Part of a small language model's weights: 1.94M parameters, 151M tokens.
Each number is 128 + 24 x the weight over the matrix's rms, rounded and kept within 0 to 255. Layers, rows and columns count from 0.

# layer 4 attention query, 96x96, rms 0.0975, rows 0-36, columns 48-95
[[110 122 102 121 123 121 132 134 112 106 107 138 135 146 107 132 147 148 160 139 167 107 144 121 117 112 112 129 138 120 122 123 124 111 142 167 150 134 122 116 122 104 153 141 141  94 128 116]
 [120 116 115 127 139 140 159 149 122 122 141 119 143 124 143 132 128 145 112 125 170 115 134 110 131  93 135  97  94 103 116 122 122 131 110 152 135 145 153 170 129 151 125 127 141 100 166 104]
 [139 122 142 152 121 140 138 101 106 147 113 132 113 154 119 104 131 137 120 145 133 150 156 143 126 138 144 152 143 131 140 137 116 137 160  90 141 123 109 145 134 157 114 129 131 115 120 139]
 [123 125 148 145 188 141 131 146 120  88 164 116 140 103 120 134 127 141 115 102 128 120 104 108 150 128 137 115 124 117 130 120 134 164  83 142 135 109 109 157 142 149 127 135 148 138 115 122]
 [125 141 115 141  81 114 126 129 130 132 117 100 134 140 132 148 121 144 152 161 135 140 138 124 100 128 117 125 139 127 135 120 112  99 115 168 106 141 142 122 119 106 151 123 144 124 137 108]
 [160 131 186 139  97 113 170  98 108 134  98 106 120 155 133 154 131 129 109  94 125 173 147 132 117 123 148 131 110 143 158 124 115 130 158  92 114 131 114 139 123 179 107 137 143 115 133 115]
 [127 154 146 100  55 129 151 101 118 125  96  97 123 151 141 132 120 150  82 136 174 158 157 132 109 131 126 158 133 180 174 107  74 127 141 119 120 153 131 136 114 156  82 152 136  93 151 135]
 [137 112 152 156 130 122 138 101 118 135 150 140 134 124 131 117 125 112 119 140 129 124 122 112 161 127 127 152 116 134 120 128 142 124 115 117 127 109 139 145 153 125 109 131 134 119 132 144]
 [142 134 156 126 138 149 128 112 111 195 112 156 135 145 109 120 159 136 135 163 127 105 136 120 141 110 137 106 131 134 168 132 126 135 150  96 130 148 110 127 139 131 117 122  92 125 130 137]
 [115 128 122 138 153 151 124 158 103 113 142 169 151 103 130 111 136 136 131 118  93  78 122 132 142 147 129 131 100 101 117 109 177 125  80 110 133 116 137  91 147 119 139 142 110 179 106 168]
 [101 153  99 130 133 123 172 152 125  99 119  92 123 141 137 167 134 154 108 136 163 183 148 134 139 121 126 125 119 156  97 130  79 123  91 169 108 132 110 144  89 155 170 116 187  91 158 129]
 [118 123 167 128  50 110 122  99 114 177  72 136  98 147 145 141 127 108 159 165 120  89 110 152 115 158 151 138 151 126 191 112 143 106 127  89 110 167 132  95 125 110 159 118 118 109 136 157]
 [154 162 100 106  64  84 108 125 138 134 110 124 107  96 109 145 109 142  80 170 159 199 188 149  87 140  87 178 170 137 112 143 117  87 158 117 138 131  84 157 104  82  95 115 143  93 137 133]
 [121 130 123 103 121 145 116 126 141 139 137 153  94  97 131 109 147 117 118 150 146  84 121 126 114 139 138 155 116 107 150 127 148 129 106 138 136 157 118 105 134 130 123 143 137  96 151 142]
 [109 120 132 122 135 130  65 110 118 171  99 148 112 142 143 132 149 108 137 161 128 114 137 145 125 142 116 130 143  98 176 128 173 123 128 127  80 137 126 124 112 133 127 115 174 166 141 150]
 [121 121  95 137 155 129  98 105 131 125 129 119 153 105 106 148 136 158  98 122 142 123 163 104 147  88 108 115 125 170 125 100 141 140 119 127 130 142 163 114 120 108 100 142 122 128 126 100]
 [133 132 126 110 132 130 142 133 160 100 170 105 132 163 127  67 131 125 105 126 100 148 132 106 139 116 137 109 119 135 112 137  98 117 141 146 110 122 135 128 146  99  94 163 149 156  79  99]
 [162 168 164 121 107  97 169  99 159 101 103 128 108 130 121  99 115 122 155 153 137 106 104 107 113 116 141 104 116 111 135 102 133 108 126 135  96 156 100 122 147 141 143 127 114 107 120 126]
 [142 139 137 150 129 120 138 130 104 138 129 106 183  90 119 143 159 117 139 145  89 144 160 138 158 122 106 138 119 118 147 147 122  87 144 134  98 119 134  99 109 115 131 142 146 121 128  98]
 [138 110 125 161 110 140 142 122 152 174 138 137 111 119 127 133  99 148 177 150 122 122 129 128 130 108 116 108 116 136  93 130 149 130 131 112 101 156 142 113 142  96 135 147 187 122  91  87]
 [130 122 113 135 136 134 113 141 132 117 117 133 129  71 135 199 153 110 134 100 113 142 151 115 160 183 164 143 127 132 128 123 177 126 108 111 111 124 136 141 123 151  94 133 158  94 139 126]
 [136 130 130 147 145 136 103 133 142 128 129 112 135 121 128 176 104 129 112 140 118 121 101 108 145 166 110 100 141 147 115 132 163 123 160 132 135  83 147 146 113 118 142 119 145  82 149 140]
 [110 132  86 108 154 119 165 148 160 130 136 101 130 135  81  97 112 142 139 120  99 132 142 104 120 150 132 112 113 102 152 144 151 120 119 155 140  93 139 162 129 129 160 110 119  86 132 127]
 [146 164 129 146 151 113 135  93 118 120 151 147 121 145  95 124  79 163 113 113 148 146 103 136 135 117 111 158 109 174 105 144 121 137 143 150 128 133 127 160 131 132 112 135  94 151 117 144]
 [111 114  89 145 120 121 115 113 152 125 163 144 157 120  84 115 136 136 173 117  88 131 123 164 122 115 141 121  95 104  77 109 149 115 111 147 129 113 140 139 129 141 112 147 133  91 129 117]
 [145 111 107 155 134 130 128 110 124 102 122 121 151  92 134 179 132 135 180 115 123 144 155 129 148 109 137 138  74 142 112 132 104 116 137 158 135 133 144 154 136 146 102 128 142 108 105 107]
 [135 142 160 128  92  89 122 185 154 130 111 119 135 133  99  90 130 131 177  98 129 152  82 155 128 102 137 103 119 100 107 128 122 146 136 119 149 133 126 151 131  96 156  72  89 185 100 112]
 [120 130 140  94 138 145 111 101 154 142 131 127 117  96 151 133 124 128 121 122 114 119 155 115 126 135 137 105 134 132 128 104 181 132 123 145 114 128 134 159 136 110 118 148 139 124 151 120]
 [166 120 123 133 166 123 125 137 177 165 137 138  96  76 112  69 138 105 122 138  91 122 104 127 135 100 101  77 108 148 110 162 138 163 119 166 119 144 107 112 139 125 123 132 135 130 152 144]
 [111 117  70  95 114 125 121 161 115 195 111 140 131 103 142 121 139 104 126 128 115 115 150 118 117 151 115 146 155 106 102 114 180  96 119 155 166 137 175 133 144 101  92 129 126 108 158 123]
 [162 106 152 100  89 139 112 114 127 139 144 119 166 149 147 142 146 144 128 159 139 122 155 122 163 122 156 103  95 131 144 133 133 100 139 119  91 133 138 162 142 129 109 151 163 103 152 116]
 [ 78 125 144  86 117 111 127 110 140 128 101  95  93  94 167 151 168 122 157 139 133 132 117 129 152 139 161 160 114 138 171 134 133 130 115 153 107 173  92 135 121 113 109 133 169 148 133 122]
 [108 111 133 104 125 118 142 129 125 123 137 141 131 138 120 114 128 125 104 135 133 126 145 145 130 144 134 116 118 124 121 113 137 134 125 133 119 136 127 132 127 144 138 143 131 124 117 105]
 [123 140 169 111 131 130 139 161 108 130  98 125 125 146 118 127 119 116 127 150 154 114 147 108 152 102 121  87 115 155 127 149 138  92 128 136 122 126 130 135 108 148 104 136 121 135 137 107]
 [136 105 123 143 112 136 129 129  93 103 116 127 142 134 138 134 128 137 161 124 126 139 140 125 119 122 139 119  97 121 137 149  94 142 111 112 104 114 107 124 119 139 152 112 149 141 122 136]
 [135 149 128 161 137 127 127 133 134 108 130 119 122 119 149 145 116 102 138 116 114 126 143 145 126 117 135 120 101 124 128 110 133 121 118 119 125 132 119 113 136  92 156 100 108 143  91 132]
 [152  99 165 151  96 107 128 137 147  97 167 127  95 126 145 106 143  85 112 128 133 111 109 129 151 152 139 101 101  76  94 123 134 128 126 133 141 120 115 146 117 140 153 130 115 156  95 125]]
# layer 4 attention key, 96x96, rms 0.0928, rows 0-36, columns 48-95
[[142 139 155 120 152 112  75 124  87 116 136 102  89 116 112 121 115 134 113 120 122 136 106 155 151 118 137 167 135 124 142 135 140 128  97 109 136 105 122 113 133 109 103 154 117 157 146 124]
 [119 151 123 149 115 125 152 150 129 160 109 126 126 147 113 120 119 129 143 120 115 120 112 136 145 140 118 147 129 131 120 117 126 148 136 106 134 132 135  93 140 145 133 113 110 117 132 120]
 [136 136 120 134 135 103 134 115 125 147 102 111 126 142 138 148 121 110 135 138 126 128 128 130 118 116  94 137 116 133 130 123 120 113 124 117 137 117 115 134 140 118 136 116 141 118 137 119]
 [121 143  75 121 142 158 150 131 163 101 150 130 112 103 175 143 139 117 165 134 132  95 120 102 111 116 130 115  98 126 128 137 128 149 139 164 132 147 158 108 119 114 174 138 146 103 109 152]
 [114 121 112 108 116 112 125 119 107 183 115 126 126 125  68 111  96 138 115 145 140 113 160 155 133 112  98 138 142 120 129 113 137 108 150  90 157 142 139 123 130 118 106 101 116 112 166 120]
 [126 111  91 142 130 150 186 153 144 129 141 131 160 157 126 134 147 122 124 163 110 144 148 117 131 116 153 128 121 124 105 131  78 128 137 146 148 128 132 135 146 144 124 113 154 111 123 139]
 [137 136 100 142 124 144 183 123 126 158 103 139 146 133  80 135 119 138 136 128 125 149 149 158 127 110 101 127 122 116 119 127  81 125 136 133 147 137 133 108 104 169 134 109 156  99 144 125]
 [112 124 119 142 158 147 119 119 133  76 128 124 127 117 183 192 136 152 142 112 112 114 122  80 157 157 160 132 121 139 120 126 129 165 117 166 108  99 113 118 148 105 164 147 141 128  92 133]
 [128 120 121 132 152 183 114 173 158 104 171 107 112 117 192 120 173 138 161  97  98 117  89  88 136 147 157  66  93 110 138 109 158 162 129 196  83  78 120  97 125 136 184 122 166 171 121 123]
 [136 143 156 124 146 136  78 139 147  91 142 128 133 136 149 159 126 144 103 129 129 114 110  96 132 161 128 102 139 140 131 136 188 137 112 127 100  92 111 130 136  75 137 126 129 142  97 127]
 [108 121  75 140 123 124 203 133 114 153 107 129 147 130  63 132 114 122 142 143 123 141 159 164 146  95  95 134 121 113 106 139  66 126 145 122 148 159 149 154  70 131 155 136 123 110 134  80]
 [151 115 134 116 185  89  63 119 119  70 155 124 101 150 187 159 106 111 128 125 130 128 116 103 177 148 168 163 144 120 136 119 183 125 107 125 118  62 100 158 155  89 111 159 136 164  88 155]
 [105 131  96 120 125 128 144 126 106 132 126 147 143 143  97 114 122 154 140 125 129 136 128 142 141 116 118 122 118 114 135 131  92 143 142 108 143 137 142 116  94 141 143 108 124 124 139 130]
 [102 131 196 126 170 177 131  98 161  66 158 103 142 157 185 112 148 172 110  82  85  69  68  28 163 178 199  67  99 170 138 149 212 188 122 134  58  74 153  88 192 121 144 137 108 159 107 160]
 [161 139 137 121 153 121  94 112 116 113 158 120 121 126 145 133 143 124 111 100 128 147 123  96 149 135 124 169 140 160 107 149 148 133 148 137 159  76 133 159 134  95 127 146 111 158 106 136]
 [116 143 130 111 119 140 101 119 118 169 135 108 146 121  84 121 107 116 113 172  89 118 128  97 153 112 148 124 110 137 117  89 126 137 153 151 109 124 160 116 102 167 150 124 160 105 137 118]
 [116  74  98 142 114 179 117 142 132 153 107  95 147 117 113 144 132 108 127 128  78 146 131 161  78 130 125 133 114 126 140 115  94 131 123 146 127 155 126 111 147 119 147 141 164 112 125 119]
 [112 110 144 111 102 141 115 152 131 132 128 131  65 160 103  83 114 154 131 153 143 146 120 128 172 137 137 129 117 120 146 106 136 131 109  90  97 158 110 147 124 158 112 133 131  79 144 115]
 [147  62 144 157 147 137 143 161 128 170 108 119 137 142  88 106 115 126 138 131 135 122 129 105  89 126 129 115 150 114 109 134 153 107 126 135 139 120 163 104 104  88 171 121  93 118 136  94]
 [115 145 140  98 178 145  90 183 168 144 160 109 126  81 156 114 116 133 110 107 131 132  75 157 113 133 146 132 140 116 161 129 141 131  91 151 145 111 155 164 105 158 130 154 106 120 111 136]
 [152 112 140 140 137  95 129 139 129 148 140 112 167 159 118 156  99 114 100 168 127 124 141 141 155 143 132 127 113 105 100 145 165 123 120  83 154 110 160 161 118 123 133  79 147 122 165 118]
 [151 161 123  79 174 118 132 107 129 164 154 151 106 137 143 105 153 139 135 139 138 125 131 149 130 137 126 132 107  98  88 116 151 123 102 107 144 100 139  87 137 131 147 125 152 139 189 108]
 [ 75 118 103 121  84 134 151 171 136 161 105 142 138 136 107 112 135 134 119 145 135 117 115 178 136 155 133  96 153 145 122 118 103 129 148 163 105 142 114 143 120 120 149 152 152 107 161 109]
 [134 140 106 139  97 132 145 154 109 114 105 144 126 151 124  93 120 166 142 131 145  88 116 126 133 132 126 130  93 132 107 121  88 122 122 106 105 136 128 130 158 200 116 154 116 127 125 124]
 [120 133  96 140 148 144 130 152 116 120 126 151 121 121 127  89 117 126 128 138 145 137  81 127 177 114  84  94 147 138 144 134 132 128 108 128 106 149 104 160 127 121 158 117 132 131 163 185]
 [113 110  93 128 160 121 147 158 139 182 147 147 125 126 104 124 131 152 156 128 136 113 135 130 157 101 171 133 111 118 133 123 111 136 138  81 127 110 157 131  81 139 159  77 103 138 139 142]
 [102 125 106 123 127 154 142 136 113  83 164 112  92 153 145  98 160 147 152 107 155 156  88 119 103 164 128 140 120 107 111 123  91 161 105 130 129 160 139 143 154 144 115 149 118 122 116 163]
 [161 126 155 123 137 122 102 146 106 130 140 102 116 143 184 121 143 133 105 147 137 144 111 129 135 137 144 169 112 131 129 125 148 137 132 118 128 136 145 125 122 166 132  92 127 136 165 116]
 [120 119 115 157 101 145 126 130 149  81 188  95 107 119 132  98 140 144 146 149 119  96 101 140 123 116 146 146 146 145 119 135 119 133 132 132 132 169 169 149 146 149 140 156  99  96 178 132]
 [106 134 113 126 155  78 113 107 100  73 111 106 156 137 109 142 124 160 118 153 131 136  99 135 155 154 148 139 155 150 101 129 121 171 127 162 106 105 118  92 105 132 178 106 100 130 134 124]
 [175 116 146 131 168 138 140 181 133 181 110 143 136  84  97 169 133 149 132 122 109 131 156 108  92 129 142 146 124 118 134 122 123 131  95 116 154 108 121 130 139 167 148 150 150 124 134 119]
 [109  97 181 138 108 148 168 168 156 134 117 126 133 140 125 120 118 124 116  99  96 130 148 106 121 141 132 163 127 124 145 136 119 127 124 101 156 109 158 150 139 131 160 151 141 142  97  72]
 [122 137 103 134 127 147 124 121 131 110 140 112 135 150 133 143 133 109 106  99 118 122 123 140 134 119 130 112 105 133 161 117 130 152 114 131 127 162 111 157 125 113 107 140 123 142 106 140]
 [123 143  89 111 155 154 119  92 128 128  85 125  95 140 143 140 147 122 158 123 122 139 133 133 110 130 125 135 120 120 132 131 128 110 129 141 117 131 103 134 135 124 128 121 151 129 146 132]
 [132  97 143 121 128 114 153 140 105 137 113 144 149 145 103 135 137 153 117 122 125 128  96 131 118 114 136 138 107 110  83 147 137 114 128 143 136 108 156 115 127 137 127 117 116 100 122  87]
 [158 146 135 147 126 168 152 148 130 117 173 107 134 110  95 147  98 105 126 154 124 126 149 132 171 135 129 121 112 144 102 137  97 142 115 139 128 121 146 136 129 143 129 129 129  86 119 107]
 [132 107  88  97 121 176 115 135 148  76 125 151  99 106 141 101 155 103 141 159  98 150 129 122 138 175 140 129 123 156 150 141 114 155 163 145 141 133 117 112 134 128 102 129 177 110 124 144]]
# layer 4 attention value, 96x96, rms 0.0732, rows 0-31, columns 48-95
[[106 149 141 137 157 160 121  94 133 173 156 106 127 145 146 162  93 102 117 143  94 130 162 108  88 145 137 112 118 168 163 115 116 122 133 125 170 154 117 136 107 144 151 144 112 159 100 144]
 [132 123 129 108 122 160 127 137 120 124 133 119 107 109 144 128 128 108 135 142 155 113 126 122 149  93  92 140 162 108 123 134 106 134 130 131 121 117 122 139 131 120 112 139 140 125 168 166]
 [120 108 145 105 100 121 127 133  82 149 114 129 102 111 144 129 142 108 130 149 125 128 143 120 162 122 118 169 162 125 105 141 146 119 154 154 131 114  94 141 113  84  93 129 147 156  83 108]
 [172 128 150 104 145 128 141  74 148 168 136 105 115 135 171 122 153 119  98 114 111 115 110 140  66 109 133 115  91  97 147  85 130 108  81 122 152 128 152 130 131 114 144 179 132 153  96 167]
 [140 137 140 130  97 158 112 127 133 117 123 136 126 128 146 134 155 160 127 138 131 138 141 125 111 129 153 131 104 139 180 152 107 135 121 148 140 116 129  98 102 110 119 144 141 135 148 152]
 [115 127 121  65 182 121 160 120 117 144 166  96 119  64 123 122 153  78 147 133  98 113  99 133 159 121 110  88  97 125 122 111 120 137 176 135 134  96  85 129 124 134 186 162 100 121 126 125]
 [109 111 109 149 113 107 137  94 110 154 128 104 133 178  60 101 145 143 121 122 132 127 104 137 116 157 119 119 143 142 115 128 147 110 129 117 108 117 128 131 143 107 128  88 176 135 142 125]
 [130 132 106 134 136 116 129 105 110 118 152 145 136  76 122 160 133 120 176 122 151 118  80 111 111 119 127 113 114 161 139  84 115 137 134 103 129 124 103 144 114 123 106 126 135 111  77 148]
 [140 120 118 140 149 117 110 126 135 107 134 130 152 142 102  82 144 105 151 122 121 133 151 121 100 140 121 123 174  99 120 179 141 132 150 107 157 139 142 131 122 141 117 176  98 103 132 127]
 [ 62 147 130 154 110 164 124 122 106  89 126 102 134 107  84 121 129  90 125 107 144 122 122 127 172 122 104 101 141 173 111 130 108 134 127 151 153 147 164  97 139 126 122 111 138 111  86 110]
 [135 123 128 124  81 117 136 132 150 140 113 126 122 121  88 160 129 139 150 128 123 114 139 118 139 103 144  96 154 135 139 120 137 100 162 119 134 116 159 127 116 114 131 124 116 123  83 138]
 [157 114 143 144  96 101 143 114 154 136 127 131 106 166 123 110 131 150  89 158 127 119 137 146 163 129 102 137 111 103 136 136 130  98 134 143 120 132 141 116 140 124 157  89 131 176 112 114]
 [140 147 134 154 144 125 138  86 130 149 127 114 130 129 159 146 133 105 135 106 157 130 153 121  90 104 110 102  86 118 144 105 141 155 123  72 155 110 124 151 135 120 106 128 132  97 161 131]
 [115 115 116  73 122 137 159 102 108 125 137  78 129 119 105  93 178 125 107 136 131 116 103 133 134 125 133 156 119 164  95 136 135 113 180 140 126 113 122 157 146  82 164 129 162 110 154 108]
 [133 132 118 124 100 113 136 140 131 100  93 142 141  93  86 157 137 161 130 127 130 116 145 151 188 114 154 153 100 109 108 161 131 106 124 198 101  91 101 164  98 146 157 121 136 137 127 142]
 [139 109 145 159 127  90 119 126 168 138 123 137 139 102 131  90 149 142 147 133 155 109 102 135 128  90 126 103 134 140  82 149 114 135 127 106 125 142 163 127  98 121  98 152 145 126 124 151]
 [ 68 126 122 163 104 114 123 104 131 157 130 157 119 141 159 135  87 148 111 153 130 129 144 112 112 107 107 127 109 163 132  78 138 158 124 121 140 121 138 169 130 119 145  86 145 140 111 136]
 [149 121 129 159 116 177 108 116 118 146 127  72 131 123 131 150 130 114 100 138 148 140 125 104 151 113 144 120 144 152 126 110 118 152 141 154 164 140 126 122 152 151 103 163 129  97 151 108]
 [137 160 115 138 133 148 123 100 133 139 170 186 175  68 131 131 112  75  92 139 119 146 134 113 140 139 118  87 127 155 146  97 124 122 109 132 153 104 145  91 129 117 129 115 140 129 114 127]
 [115 150 127 165 128 107 112 115 124 159 138 107 152 121 149 118 130 135 142 135 108 131 116 110 115 153 138 131 120 123 137 157 129  98 159 127 121 151  95 120 133 127 101 130 136  80 105 132]
 [129 144 125 105 192  99 126  98 126 123 130 135 129 154 103 124 115  76 158 115  95 132 149 132  54 125 130 132 148 109 142 113 119 120 131 131 130 137 119 123 138 121 148 156 129 155 107 129]
 [111 151 101 116 145 178 137  92  88 138 140 197 142 137 133 114 163 146 107  92 148 137 168 121  92 131 107 136 123 123 102 126 135 107  94 113 116 106 111 133 127  73  98 163 104 126 106 166]
 [134 105 136 215 112 113 133  80 148 127 159 133 116 136 136  56 130 151 144 129 118 111 140 129  81 118 135 124  98  93 162 128 127 147 121 119 148 136 150 110 153 101 129 111 151 122  83 115]
 [163  91  83 123 129 134 107 156 133 109  96 151 160 170 125 136 170  99 161  81 132 114 188 133 152 152 139 153 142 122 102 169 134 130 112  94  84 129 131 136 102  90 134 192 150 128  87 125]
 [121  76 137 122 150 122 109 105  92 135 158 180 159 136 142 124 155  82 124 114 156 132 120 123  96 120 101 138 140 129  94 141 135  87 135  79 120 137 105 166 144 127 142 126 118 144 144 132]
 [153 108 104 174 140 151 100 127 118  92 108 115 129 157 123 143 108 105 170  91 163 127 145 132 105 149 149 130 121 104 164 104 131 153  71 142  80 112  96 130 116 133 157 164 143 113 134 107]
 [129 119 118 125 142 123 134 144 148 109 162 124 116 104 130 107 100 115 167 124 138 119 148 123 175 139 148 126  96 166 158 113 104 133 144 101 108 105 109 129 135 148 114 134 134 114 134 134]
 [167 116 141 100  96 143 141 130 140 139 180 105 110 119 155  64 153 145  68 121 143 145  80 130 144 148 120 167 134 155 129 123 130 124 113 145 117 119 116 148 140  87 139 116 159 119 160 127]
 [120 100 133  65 139 111 139 153 158 139 100 145 138 142  98 140 132 101 135 128 148 136  93 146 154 127 117 133 162 141 141 124 120 130  56 122 122  87 119 140 129 119  94 136 151 146 142 175]
 [152 138 117 139 102 119 110 165 147 138  79  89 157 120 137 108 141 168 123 172 120 133 138 111 120 124 156 155 145 144 150 163 123 121 105 146  96 107  96 129 128 115 127 180 172 172 139 111]
 [100 136 107 100  93 167 112 136 108 123 113 145 124 133 133 127 117 110 143 165 114 131 126  92 110 132 113 149 137 111 111  98 128 114 113 120 132  79  91 118 157 147 176 159 143 123 138  99]
 [118 156 108 155 104 135  87 129 136 100 124 191 155 121 165  69 141 119 130 137 131 140 151 132  81 119 154 136 116 105 159 115 146 167 104 121 123 116 159 133 137 130 134  85 139 112 122 145]]
# layer 4 attention output (transposed), 96x96, rms 0.0788, rows 0-31, columns 48-95
[[135 135 111 100 117 138 139 113 135 118 143 153 130 155 112  82 113 126 159 138 114 148 114 116  90 117 120 129 167 141 181 115  97 139 155  98 123 166 126 114 144 129 127 144 117 118 129 102]
 [162 122 112 161 182  86 128 160 152 163 132 117 137 116  98 158 137 128 107  99 126 137 138 155 146 103 128 141 105 146  80 136 164 130 126 128 123  82 158 121  88 133 144 109 128 104 119 127]
 [152 128 112 147 128  77  98 142 128 118 141 147 124 130 136 148 129 114 150 143 117 121 157 138 149 106 139 153 105  90  91 122 181 144 147 154 108 108  87 124 113 150 155 115 138  93 116 127]
 [129  88 197 116 129 156 134 124 126  91 179 102 141 125 132  98  97 124 123 123 141 146 105 106 119 109 162 126 124 121 193 113 159 166 137 100 109 133 130 172 118 196 155 126 120 132 114 155]
 [126 153 119 161 127 116 127 136 155 116 163 148 135 109 130 139 118 108 123 132 115 153 127 145 142 112 118 124 104 128 141 120 108 140 131 131 154 136 117 122 105 116  96 125 124 133 112 158]
 [ 93 115 151  64 135 178 176 119 135  97  94 150  40 158 140 100 181 105 133 122 136 128 108 154 165 137 121 123 131 117 172 101 105 159 125 101 126 125 115  98  89 156 134 121 111 124 145 126]
 [120 144 115 160 128  94  93 111 114 116  99 126 118 131 141 141 141 114 138 114 141 152 118 120 133 169 145 112 163 133 128 132 141 123  98 115 135 120 126 124 155  88 104 106 130 113 133 103]
 [ 87 115  75  72  83 168 119 112 110 144 135 106 153 113 123  76 118 143 133 144 146  95 138 142 144 163 152 180 121 111 161 137 102 142 127 163  93 128 185 167 132 165 108 132  84  98 127 147]
 [104 107 134 121 117 115  90  91 142 164 130 111 125 109 112 144 128 142 112 113 171 129 139  95 139 132 126 160 105 143 147 127  99 110 126 107 113 166 148 134 120 137 112 142 123  89 129  96]
 [169 132  99 160 107  89 138 151 111 118 117 140 118 154 105 108 139 158 165 119 185 143 111 105 113 165 140 131 146 125 102 158 126  91 151 132 144 159 127 144 137 143 101 132  75 112 152 141]
 [ 79 151 123 128 140 119 113 137 120 145 137 128 100 125 109 117 100 123 146 101 155 127 126 117 130 140 147 104 131 142  98 135 156 109 147 132  84 115 116 121 114 160 114 124 151 143 122 127]
 [171 143 153 105 102 117 131  85 100  89 130 140 157 119 140 171 117 130 122  98 148  75 154 137 133 121  73  86 112 115  96 138 159 168 136 136 117 156 135 129 145  86 142 124 148 116 163 168]
 [141 133 160 106 111 140  93 102 122 152 111 137 134 128 123 109 147 127 129 170 112 139 117 109 138 112 158 141 138 134 141 128 168 121 150 112 130 120 203 163 106 132 175 125 111 121 150 128]
 [112 136  94 163 145 132 154 108  80  68 176 123 114 141 144 116 143 156 106 116 133 132  91  96 148 143 113 148 156  93 123 129 133  93 132  99 136 109  65 141 137 114 121 137  99 144  81 109]
 [129 137  90 157 107 119 127 111  74 124 162 139 102 102 172 155 110 149 114 142 137  94 141 144 149 112  77 146  96 143  88 126  93 181 109 112 133 143  45  82 100 135 131 107 121 154 126 168]
 [130 125 180 122 145 149 165 133 137  98 135  96  77 137 130  94 121 148 151 139 136  95  84 166 107 147 159 108  92 121 131 161 136 119  99 132 112 163 106 147 122 128 107 101 116 105  87 122]
 [177 153  82 100  91 112 100 119 128 123 127 156  97 117 104  99 116 113 154 134 113 157 112  97 113 139 191 185 136 145 168 126 199 133 142 145 127  86 121 166 176 132 157 110 103 144 127 101]
 [167 126 166 133 128 117 166 153 112 139 134 136 116 120 112 122 126 136 156 124 112 146 120 145 109 122 111 127 137 103  86 132 151  77 138 125 128 111 119 126 132 135 129 113  97 138 117 113]
 [145 124  70 104 115 146 125 116  89 137 110 141 165 136 121  96 148 120 122  99 130 223 157 130 103 146 126 152 142 154 136 131 144 113 133 155 149 137 159 123 132 128 125 124  94 117 138 151]
 [ 81 147 159 173 106 119 115 115 164 107 100 123 100 148  85 126 121 137 142 122 102 178 119 115 100 119 135 119 145 127 152  97 121 134 125 123 110 122 128 130 133 133 131 136  98 132  99 126]
 [131 163 126  91 108 128 118 135 139 114 145 100  89 141 109 145 129 125 118 171 124 150 140  82 122 151 149 141 167 152 173 128  95 164 128 119 147 134 126 119 124 126 128 138 101  97 167 132]
 [120 165  65 142 191 145  91 112 108  88 140 146 162 137 174 159 123 134  82 119 155 161  89 112 141 136 105 161 149 123 125 142  98 118 157 142 188 104 140 103 115 127 111 106 123 116  93 141]
 [134 153 163 121  59 117 144 112 158  79 107 135 100 103 127 104 161 135 162 112 143 119  94 136  90 151 169 129 127 109 183 126 145 108 160 128 113 157 147 152 149 148 148 140 105 115 103 159]
 [ 56 143  93 119 117 133  83  99 147 115 134 122 163  98 179 174 111 148  60 146 157 103 106 100 144 117 108 161 130 105  70 143  88 128 148 170 144 139 188  99 125 101  67 125 166 128 125 143]
 [129 125 115 131 153 129 126  82  93 127 146 144 125 177 113 130 150 103 150 149 123 155 148  98 141 127  94 141 135 108 144 151 135 130 124 131 158 128 181 145 131 123 145 129 137  83 134 143]
 [113 139 149  99  99 149 109 160 120 121  77 133 159  88 188 136 140 145 120 135 129  87  82 169 144 118 136 167 126 129  83 100 112  95 119 158 138 105 164 130 132 123 121 121 130 172 147 135]
 [ 99 131 114  95 148 127 161 143 138 131  83 125 118 132 139  89 128 163 106 122  90 143 110 156 111  85 113 125 118 132 124 128  76 129 135 146 132 158 111 111 158 128 103 159 116 159 107 136]
 [184 117 126 116 176 118 181 146 138 104 123 100 159 112 100 156 145 133 149 108 110 172 129 150 168 130 113  85 100  84 115 126 176 157 142 118 136 106 104 140 136 113 156  96 121 135 130 113]
 [178 116 144 135 160 127 144 132 136 135 143 104  96 165 128 135 139  84 148 152 116 163 132 133 172 137 128 132 133 145 129 174 115 182 116 142 113 122  86 115 128 122 115  94 172 144  83  95]
 [123 176 140 155 134 108 142 149 150  85 145 113 123 112 132 168 108 113  96 132  82 135  99 180 116 143 126 152 122 149  71 116 128 134 105 109 100 106  97 120 121 105 103 110 136 183 117 133]
 [137 153 129 122 132 127 112 138 132 157 114 121 151 145 143  98 131  92 130  95 149  97 132 127 124 156 115 209 128 140 115 109 107  84 120 124 165  42 103 137 131 115 129 145 117 147 141 152]
 [134 149 106 113 118 133 127 130 112 141  86 110 141  87 152 125 165 131 152 125 150 114 110 143 129 160 179 184 124 150 128 115 130  97 108 134 140 144 109 147 134 159 128 135 142 153 131  89]]